Each number is 128 + 24 x the weight over its row's rms, rounded and kept within 0 to 255. Layers, rows and columns count from 0. Numbers have three digits each. The size before them is the row's rms in percent of the matrix's.

# down: layer 7 MLP down (transposed), 1024x384, rms 0.0837, rows 190-199, columns 96-191
# gate: layer 7 MLP gate, 1024x384, rms 0.0942, rows 191-199, columns 96-191
# up: layer 7 MLP up, 1024x384, rms 0.0936, rows 191-199, columns 96-191
down190 102:172161146121107115149123114143127144141084130140141167155143208135130134155133178113129160128115150112110132132102111125143122174128115132169192147133162123162139112143072156113110143123133135126115145115121157123173166087111152158125130139145164152126116101166092130092100153100130165095
gate191 103:084115096129158139124181112123142109161117145091153098121142151092136124142101127130108137141150131156143159121145123124113117099106137123137149144104181110063127088092108150158109110102167118070136109141121128103140158148183082182130141094130101102199105078101147100124141077158123131147
up191 099:097139124102123076154153093089152112149093094127133153128116101144141117124091139125164112103131095129115144149107146173141149120124151147118091110129087118132089142124129131140125122128096117112136118121102166094102108134101151116136094137142159132142148142138155092097111135138133124103
down191 102:154131155139125135138142116094127135155106118136136158089121146116072122124154081146155154088088119124116125161140120147114150120145120174090120137171109117180121118115090126175151125143125134143095134112112170091116122077153137093090090116121130110097113119116094136138097092108153140115
gate192 099:136109140118135102135167137122214120160140135124132155133161116166168102114138120168153136096076091142113084142136134077112134149137142129129128131113133118158106089162117112089110131121147145127173157126120098118140164095109121114143149122073178148145076111126126115140154126122134054118
up192 101:120116142105158111114193127128168122151137114125107165155138106117156095141137112142110135090087131068151084163147134148173137174142118116115166118146129112130118148150092156097123181143143138100136156134117096110145140107119133138122140115100136169126101149119120135128193104105159105125
down192 100:103189146125152107157114121139146105125137133119124163066092119109151102119094081118115114113120087142212119106142113143161147167155166099112090132135112170097102112173134141172159145110134126127132131151146104110137136125139125125135163110092127112144102150123086138111148159123134129153
gate193 099:141106111145107145147119099135159106134128128095139182089141106164111079116119145142145142120129117106160097112119103159086128088169141160090094135130114144116121120145087150107135118101080166089129166117148124146099131117170132111147128102189136145127108110093163140110143133124174137095
up193 098:141094149091171114088158115098120120167085079125113109166099105133094120150150152130097108145133102119138152136111114099104178166112122139142127126140149137140101114131113155127112122149098140145127101123116148129143143138156154151096101101113130095166093134135092152068104057087178140087
down193 102:110184109115104120141136108183103127138115132115132109153146143099120114125140121099103135133166117099131107150162108145105115129182119161136123147118120124138115126149136090202133075145094158133103141102133115126084136078148087102167137158146115125147133144117138144074121091110138148118
gate194 102:174071150111141177121142116074099139184169145089139103116156113141143136162094141113156056115135125113141096141152119122133058151121122146103120153125165118166111100154132126155160179117109174093145117111102100118128085122144120154157119131104160111145170117126117080120132140121126172097
up194 107:129131140120086128117115144126158119131142139119114125138139156147105103179171078138126144122114127114114146094098135154137135139138114190128109137180120107131116107101142156139142152092110137134106112102170141111111138087151108159088113161146166112123079108156160126135087091174116104141
down194 104:125119142148118108155127157122164108120164097115110168125165100173122103131131135131119163148148160133114132103117096125120127128107132143154093143114102134139109105121153134127107133117127135145138106117121102153120124123132108157086154163120141098141087127115120148114124172116146182109
gate195 102:113145146130158150135104114167105106162084092111122101119161124116111142115136158130141155150125079132128137115115108128128142105105086130117083127149117171117133130108112096119106103131102098176137124135119149152140144116155118132135131145106143127105168116126151159098084148115113166172
up195 100:099121124139121077150109063137138177106132128145121130144129160077163122110107105135087073118082132169138153156112136127113113088129106110115149149085120136120125112106137104129101119118092121110154170083115117114139140143111102126131132100122134107145107108103117106158145152125113158143
down195 101:111208111076119166134103154134093144110141130116135115094110123117142132087140124122135109120139139129112148125099184132129134104155103124132128128134154104132168155135151116137094082145116124127111150120113156142129155106113126136143110150169109124155163061097128144113155088101129128150
gate196 104:128130101110066116104120095142140101129123095138143129160116094124104124126119131098099136162101149094101151156142149126157114117103124126164158155149145129108145127099140158108137108091112114154172138118139147097109124157152142085081135136127133156113124109127109145192095146133119113140
up196 101:104115113151129127103127172139174076141146088066148115121131178130081126130138111081108129102137138135130125158128116109061126140140103128107150107142109140144194135112140133090098111141140110146123110152165128077134122173136131122121089128144135077118139131098135048130118200142088130118
down196 100:126151136130146098119066159172154153143149113110142103111132131162164113125129114139134144125077109133164114115124141119109141106115119162124117182098151163128100096112102150150124144115113108163102122118125116149122131100157152106122147142146159143139107164145125124142129007143154102126
gate197 103:124168125144131150132108118124107117120068147083141160094159149111115111176124128139129134101112099150127138134114154153125142120192114174122121129110131164100162132157167085103129155121150115110125120125109124159130122148133107157077162129164156116117139079122102142140180132112135155090
up197 103:113115078138136114139130113095109117129132171161118108161110106113083116134143137134111114154129144122139119122150157161115143148098116148120089117099133112121097120142105119135154149134116138132145118107139099103116107126161161109160137120162084102037125108116118163100089142109104122095
down197 100:094094140154132105140103130134116112145158138115163136117137136136131114117122106132121110140093122128155125098109123106115131141140155122152137113113086128156123131117106132109152095138084111148144144102066162088121109134123127164150133047105115132067139097171102153159132185152163159109
gate198 098:163180135107076158140111131180169128118133133156131130155088155122135130135098120139138171124107098089116152120132124174120158123109062112197106117153152138099117134152122145122122100137115114202146096124143143142142105150114145147109134122129115089156125132130125142123145147146114161127
up198 107:124097068091143132117098107106160130118140144136076131114098140125149147114161129129157128132112095106109117128122129184144111136153100092088140104110118099117118126145140161112118103138156095111112152109115131163134126144152141137159106060119147138131136106122116113095169120126139078069
down198 104:102091135096155115147093153111123136113132142142131141118116146182132090121115132143100096119140076146150139107099108095160111144069141115108151148150158117144154116121151121145121100112155117115118113144139113149093162167118107109112106103095144146169138090114160126121140024120138123159
gate199 102:150108114128092133138148137128134103126096131140140156142134128143110112147129162085137099152083140142122133122114114105118117158140130132123125137134132126119136109062141169144120143126122134106100142154118115141096171149068155139148113156121152108136124074116151157142143139152143162125
up199 106:152108142136133124136135070098115105108125170188127146144175116124147155140131118098086116157114126113131148106166087190081139106153097110109147132147143164113147151139168106127135150090099143109130097163135131146140130126091158149134131165118168083110142117119132174098114137164121149157
down199 102:127134121105134120128126142137144124155140158140144139105136130084094099151122139082116101158117113114112100114114141103126109127133142141162122123123096112119142148143112123108142131123182116092095101135112140097121153131143147124128159155135093089156140092103128139128155149145160176097